{
  "num_hidden_layers": 11,
  "hidden_size": 384,
  "num_attention_heads": 3,
  "num_key_value_heads": 1,
  "head_dim": 128,
  "intermediate_size": 1920,
  "vocab_size": 4096,
  "hidden_act": "gelu",
  "norm": "layernorm",
  "norm_place": "pre",
  "norm_eps": 1e-06,
  "positions": "rope",
  "rope_theta": 10000.0,
  "rope_fraction": 1.0,
  "qk_norm": false,
  "attn_scale": 0.0884,
  "bias": "none",
  "tie_word_embeddings": true,
  "parallel_block": true,
  "init": "normal",
  "init_std_qkv": 0.0404,
  "init_std_o": 0.00862,
  "init_std_up": 0.0404,
  "init_std_down": 0.00862,
  "optimizer": "ademamix",
  "learning_rate": 0.000279,
  "beta1": 0.9,
  "weight_decay": 0.78,
  "lr_head": 0.00429,
  "warmup_steps": 407,
  "schedule": "wsd",
  "decay_fraction": 1.0,
  "decay_shape": "linear",
  "final_lr_fraction": 0.0,
  "batch_tokens": [32768, 65536, 98304],
  "max_seq_len": 768,
  "doc_mask": true,
  "train_tokens": 345600000,
  "max_steps": 5589,
  "dataset": "wikipedia_en"
}
Each number is 128 + 24 x the weight over its row's rms, rounded and kept within 0 to 255. Layers, rows and columns count from 0. Numbers have three digits each. The size before them is the row's rms in percent of the matrix's.

# layer 4 attention query, 384x384, rms 0.0348, rows 0-24,128-152,256-280, columns 64-127
070:108128141148112129125114115166173129091112157103126112144112123112124102107138105189142143141087147101171126147100122132121102154130111160157145064138094130133143135099134132136155158099159110
072:127133125104109104136125103164135118140133123100140099107139132144126182093128160154149129169075092136126123143164091123102128136076133143140116084092131122127144130116164135115117113124118156
079:078102084134172114122103089135143150148144159152089159158098122142129091122134090107103173156167164124137173172123110114107136128141121098127112124117090127161123123168130108127133137130127127
085:124154136145110103153162122118129130177125147101137143140147130156114112125154180099169133155149100124135099171130131174150127126118142137116107103156150109129125062161138130137137161138156104
079:088129105123117095114139098165112093136101096113150156147135131141137149156156145122167133187117118160114136125135115109139148136139110134114101111163161130104118103129090114092109137177156127
084:161087108130172187161117128149071178117156112121138127146138076174120164124097107130131134113115147118117113107093077132087094128121135145143162112152088130134132125112108166122097137122115138
090:121109086160146091128114128132129135168116142153144136129133118182157095128133127089126134170127129127099099153089106123098133095177122119146075172128115132125146132133106149196131106151136125
088:139155149130135156107099147126146113154114123145135120113123122146129137075071100100119096109100102103122121083134070128128139122076146133095139120133150135177164143068129134127101125094141154
089:118117159122097171117129108155101148146160100141143109125098142125145141121146120129100124087125151194130198115136169137099078115102186104109151107147147144129101096156161111112147131133113129
100:125085108152144176123125132103136147066116110145112125094099132148146108101096134158090139102147141140156146106100140110112112087154131108127139138070103101153101143121113133151113074112089169
088:093114090122136134140141147083119121128133112162114132119116124122153160133152143067112145138171152163138109121114107103116156117105113171138100101098113119099145147136110131135096103138125124
090:119120120123112129120128126103186134122134127139127141124109090138173122138143097109145174142088097120135095146135121136135107097145111120141063103120125085080112135156114126104150110176134095
100:104132150105125125126114100196123094131169145064128136145120136140081105089127131119170138149113108135109082133103119124091117117204142128098108181139191094135125144109131122158130165104143161
093:116140092156116149111132114135121130161133134097091123132131077118150089120148131118135145130066125128098098141102114133078106117184115130097070126122129104088160133137167096157116139169161140
093:115135160134108159114125103157097166125092082118115068132098168110131139129129122138135097100161086126143172113129108114121100120144190097098164148138094096146074085107139109142134131104118142
108:098121154109101136156138119158080121136147135128149116149113177132097165136110080091167124120112128136171132110132128167139118138131170140109192116143106145139145090144135081145115147103130151
094:139144140137114101143125144114127128141180113128142158125119140137120165134126122072119133181105153116179100132126101115162131134146156152089170115145097124144157134151121112126110087145097134
096:112124123125138202108142142095120138177109168109089110120161098177112080140124104148157103139114134116108139120122145130106152110143098161102072097079134110091149133083128155131118153110122118
093:119117149124102127106163149113163130122135139094113143102111151170139094153139107135148166178089124128131145168122100127141105112109135099175125149122140139169121129146094099126091162129175118
091:151093090134110116149124127129124136107101153142110091127143119130127124146108148105149128132133129088107139093112119099153139086156164171160149142065129132166129130121100109132138118144122112
104:101154082117073131172134126100147117097141160157113154123095113109147052165135107113130134129141154128127121130123179113173121103131131115147121110110160110126108170152160141109124154129115098
089:112170131126118153144137102137100125115140086184123103119109158115175142155132099122147113090137132161128188113153123133111151137100104096134214051084128108110087116153130099118162131121111164
101:137059108139161131104129142164119089101114155159135121125112129100107149097149150167132133121176119129094173099150124145116111144147107116112108174152135092176074111142132153146134115113127171
104:091137091137129131111131140122171147134076185134119124098097136150163097117129122070123127132091145129101141132158128133119163134123125127101112138138116119145145184103114142164122128138146118
105:166136122106150084125133103157127142101113131162106120134119159107128141082086159127118141129155127092104129098119123111127085074099139123182149110099115152157114108134115080145096107114065111
099:145093162154131174108158133134109132088117148134101113125118128088154137173179123076144108134123132169123147139153127112137164140142152134142101113119147143136162115114110110128109059139112099
113:097142126109151111104135107120167098104080096136096120161120103081140089122146132132139103147117083141133152134101129116107143119153107170108093128091127109120177121147151086089122097144107128
093:111111122111112064127104122134151121158104130129125144148095089150127110156129130107133126099149092122148106137100122143122149164151098144162132121068130134110106156110155181131166129136123110
092:121165086109138090155083093114115115185086102142128160183135092130090128131135149107134105152168076118172117132128141146142154137144115137096138152102137099149118153130164156092120142136152154
099:129166126117148146136074128096101137169129118134092175155124110148103063110116137121081155137149124080107125115133127152126132124140135129123164142137108134128115134165138170116148108111096107
100:164099134131161135124162072144167107122082131155097107118122175080166109159133135120136129171136161155104142126106149136140128116108135094140147125099144125128164132091105099133135090121134168
085:153114176137142159157118105116119123132156124114156130090127127097156096138149158067149111130149121122134176150134119111192128133104153088150114100167150071118123169142049166168160130150123129
091:146116166150122153104102108100130103054116154158109086086097116124127128138203130092115094144106141139149152140107136144169166162053108159120141125146140156125132164166135128117127090162099115
094:109129133117138115074138131195144156172099164146124156116112151122109107122114129125185123136158097102109144137116124164148132119162113120160097113098140159075143142154137149085108169102062146
091:125104118202127104126153130102165153140105157144125136120124103114144112117186095152105175122112133111162126140159124138147129119148152150114159100162105158148113104084152094128095127134139106
079:119152146089147113136116123091133117120114137090108139137116138140156114109173142101137142123136114081154129152092128155133167140121127154186113113061158142138112174136110130140115124130103132
092:151098097130153136108080154086106155150141139122125109133125130151145151128088110096129130164156165099105141123142113078129104155133156142075142132179126118121122086141127117136170151106178120
088:116102153124133097121092126107134119093120137140103130151132160121173138110159160128086148137063139084117134136118145148133140128126118129113105179166157155096106117122111140127094129145120111
083:126113153132165088112106099080145152134129123082120177176094100107111087155087142136124127176131126131131129154138150136107110119127109113144156147109144128149139132120062115155133115144089124
088:106102097159124120154147136150147148141100109143134127126141174118183152145129093135090126092116137209124115112113152113145102105134154107147104083102158093135096181126185112132111100134100092
096:131119120127125108101141142155138111105099102152148161123167106146104166160086106129117098128059148114127135133151139157107141147128134154094134125114142119091143107181125126101097115150134165
094:122139165099161129156135093174137155133108114130106130162130151088196132128134153152171126135089131152112115128115160140136136184140162178144116082125157156127138174124161099112139064154100135
088:143099115167115130137140108129127106116121119133125154108130119129118159112117135087153084146158137110112161140090130157140143141120106126119158131122108157172088105102112146106141148102110196
097:150133100168105078142121154120075088162138120154137100111153126112123141131174100096110059123088137135118119084115109100086144151135140125101150176140127103092140131146130108165123136131152131
092:105114067143067149168128094126151136116120126116109163164105145144153143116113092142151133124083138096104157131123150195144140141091126140106087187151158135180122136133139110094135127121142172
087:133110095122124137085106077165154121172090109150128132135100136139117101148161116190157131102114150129103121154116104120120128153127117108142105158129140160177145120099162165131119149126130115
096:107145123131088082133093111145137161149104129137142142147124145142194118118196100155105111118145122163092131142107101062171100112131155125119093126138113153107136122167113141123120151111135102
101:149114125116138140145119150092140143085170100094104108121128148144146137129094092178134172123180129157132133122180115092130124102105122088162137117106055133141162119141110123131140149096127105
098:154152142135071128116126152132146163147114083127137147105115078125144088137107157113130134163124133111169121135111137111142151154111120181152142124129117154128083115091123126088158137167093163
093:115150122135131131117139074118125111112159134141095151139143105114136127143150150169140117109152140130173143135127144136172128120119155141148135092151122157124165116135140134088125146143141164
083:129110128108126143103116116118134087161129137140133108114132138090124102103117175109156161128172129106127146134095161147102135133084114116117140097128157120111160125104143116138143196137097134
095:158135128168112184122158149139111163120158100168112103154121108156079153152116079082123094150119126121125111137114092106125106146121100169083132123154126131135110170140112086102139132141133122
098:166157097114153115124159166122100148152112121142092115123107128132110130142167186134118107123196123114090124131105153115135140154141137116145094140144147133122123103133127164165118132144113115
089:132130113104117110140086131093121120118133159116144132158110161075082110125060110121133131103093139106078163109126129117113142101062135120139137129100111101145077139132168138115145122131147099
100:125138110118121112125104112147117137153120140130147116093112088088169139138118156106156112127124120112068071133100126088131133140128138115174078154102100150139109131092157158124161134129109127
093:117110099100133113086125131145132112147139192115118132109113126140093088116113113102113137115176161152084123094110113168109129124137085111126143158142144126180109105114136088149082108146131124
097:131154078140130143120129115164156121182141123131160099109130133118108162103124159100156124115148155098083130164137123142153150109121103146125085139142127131112133106103117091130137148117129119
105:102174162123113123137082128132150110054131162118125152108120161140153174103148086111116188173121140165123142137114088151113142149131134168143114129142153105081137132128145116127119111139143126
101:111145098148101175152150126121126142153078098166070099105119089109132109157105119149154117122175107150082105161138155110088120126150072095125102116114150103157139099107151162160153166131143108
092:124165119181121129107179117151126119152139107103138126134110124143156130108152124112113137164171098122135140104105130111135115150080131133102140171153119142143178137110125121113115121136120130
103:175124122116101127144101143121085168160136092170143109106119114145171118141159124117143100116124110175120153142139127109121123124144146115114140117165140116191132106145120099165154137140132095
090:132104114120125109102147151125109128101095139118126148124140137135105140113115119121142090082119159135168132103112173124140156120133130108121174145086117128104110152125165135112148080118109115
099:108140157174087135115125084121146180161143130114154104145151118122183167149100136136128148058101112123122130115144116106108114157144114108089133138152140104104112085169142080156148160095161142
102:135128164117110149150132099060095154137132147162116126137120126119144126114134147154120117109120130162087143121119175135093129105183149093128154133145141132113157103086130095145126184132119109
096:138141121161143171157150100125143148108118088142080140130087117121159135162102116137165155111094107132130120127100111070127166137139117132105087078101133125140156111107117137132141148143142126
097:128117147182163130124149119159143118137147112071134132117146148133146166150090082134145140164110127149140129117098118119115097121117114122093151168155118092121141091108135130095114132112155120
100:104154141176113161118095127126113138185143130107124103142121137112192169136145133092107124083142096150103101124112122129139099167154080175142110129120150111142135107106145111134110144129118121
093:123133112117127101154150130098145186159119144199094164129098140126103129123110100160079139141121149123123086117164128125118127112153175127142122092091151149119101108143088108150105102115120154
098:158154152153123116137124119107104151090147108132120105106168133147162173077107123088108137102117130178121137142142131139124123133094149108091120125133083098132152109133151140112147149119180116
106:145131103162137120149165114127128152119104104133119133121146144116133131122086104146083141158106113108174142082116159114110117113152133141122130101128098175143165116101103120104110151118126120
091:133121111145112083123083106126122115144113128152104146100093153104113143094109135159115152146140134119175112148153164142116131125150188103163134125101125132133071116099082146098112127060107128
099:104154096146136112112119101103147142110122080150102130151132099120159121151129110123136160095123096098115109106129151118130093115175081128110067123139137112143099161132126165132152138135133119
092:105134134134167122137146147115142139163128145126124143133139132125092125143155121161129131148121125124064147103150124100121152161175108133124092151090140108145113117161148112134087136129151163
101:125109139118127113100073154131105145140150138113140167108136135127124175093151046132106132113144115116112129089122144152146112161110136125143118142143132091102141094115129128157117135136188163
111:149123122127149135123178127119138174101110081140144128093145139140074165142102110184172143093079105141122126138109100096173135116136136117121089137130117161103115075111149102092122149132105113
# layer 4 attention key, 128x384, rms 0.0323, rows 0-24, columns 64-127
081:144139136118148086140156133146140112157126085149092093135079134116131095099117143130123089123183114130129098138104156135146148158133116127126111104130128116097115119162132095170119143172128185
079:190150098122063131084157123158169105150145146173144129079149149147103122141144138114142146142133119147084109127097172127130139095111142049109127135150145138138165145144078150101142146118106121
080:122144159124117142130114099122123117108141116121181122148129141142185155133107113143122092156107125124121133140144103143150120122092142172157147117123132173121127114144127094130109099160118097
074:126069141138052174122131113163143093120153129100144132141122120126164136119131113133088128129127140155147109132121150155138111138104136169155168120147106145088150122135120125130157108126109126
083:162117167153108151124140089152161136114140169126138138111122156133162115112121115049095172154137149134150134134157112155150103131131183089145117162123140153144137149139103117091127145166158118
084:081137130150106138105102114087123083123121140150101145148100103094174083138112120130135138137157078117121128157140144110146167122115125158122094113098181139106136096122142145118087138159097139
082:141147164136146138117131103147097113101124113116119142131145148135140148108140119113139117098112118082142143131139170131118148143123127140122096095169117137139147138126167109127147144129139104
082:103148106125113141151163143111092088102177105125114129133170147139117081140120138132155136102133152097101117164065145104093126098098118120094108161103143101107117127097149164140129132116115144
088:105146155117127085134112161124095138139156146131160095112127124143160126158142144159109101142117124119105130157114134134133147128124097142142124129124145151128143137113092087124096108138106105
085:114178129142175112198078162165096157159100105120138143173109133143120112102109157153105135113133155136102114122154132133067130136167152138127156115104108142153117151091110146123106129130093186
087:136122132123104121081198157142134135121142156123131120147140085132110116152140165131160109135098127114126129164175168170149131108127146098099128100166108139186098149128193104123131110132103127
087:164104166143136151129070084125147142145126127093159155150133118141090174153139124054146131137135103167137159096107105125118108155092092150115146106125146146096129100103115100149156170125142137
088:168164116135096136173138186121119140126111089143151164143143126104123148200147134113137141115114131106143120142136136111133124100107153109132111149129105091139134165154142146133158162138122059
091:090130154139060198087106099170154147119131190124106138083122162156083112123122153130109147150166123165121131114116132169141091128072118117112186096115123156116172155121108106100136107118109166
081:123129125136154104148105176127081111145130149187133118161145110149167090140120151155096159129120113136112159127087114117127121131113152112113104130148104098172100130131141127145137124141113168
096:180154106155103123123127154153094135120179157142143120138122101150125099149154122113171127126128079086144113121113102121100106133148143089131117148164160112096100158118148154086154173118113105
089:103135149146109122172093155066110120149106126161129112120162112139162058187156145112156107094100138157113145113125133101170147140163157152148144132123079136171127135139096138124110160131122082
088:121186143120080141108139131130143128106117132139144141135142144106078089143162185108126129164149134127158129159128175148173067155112142130141136133134069148100140170123165127101132135105139176
095:107128103113123101151106108150134092095152125164146112146109141139099122168156117077128133100112090136134123141127116100084096129119154126121125194166115132099131119119163104116160151109122093
097:137148147093104147152126117145077143123147110104154111153096108100142116201139121126140084128127105128131109131110143128123094076120134113084137090098113113135128126126148120093162157085134138
093:160133148072117120092110067128162125108111139133096124129112154148098139150139087167138105166117092140156154134142138156143116126163162115129120141088169148133153096106117092117102105140111165
092:172143154094156170139111124161095110162165138110126140104146133114125120143134097128124127136159120149067126150157126115146141130163129133125119174104110152155080093120137107112181122075104157
088:132137163163182074126183148121123135131097123117133130107137130132119123075118126129077139131127154151124149155098105166110134115130114145125097155127160118131149129120139098115154147129103143
090:138112149124103093150137090161123103155117091143126169109166137136136121149156117089151106122114108153143144126111109090130123121133124180100166140126068096135116185171111127132126164161153080
103:124169106132101125144124119112111122114099105090137142117160116165146108228144132128120102098119107145130133122153174133141103108137104097104134115141112123133120126109114097102107114095119119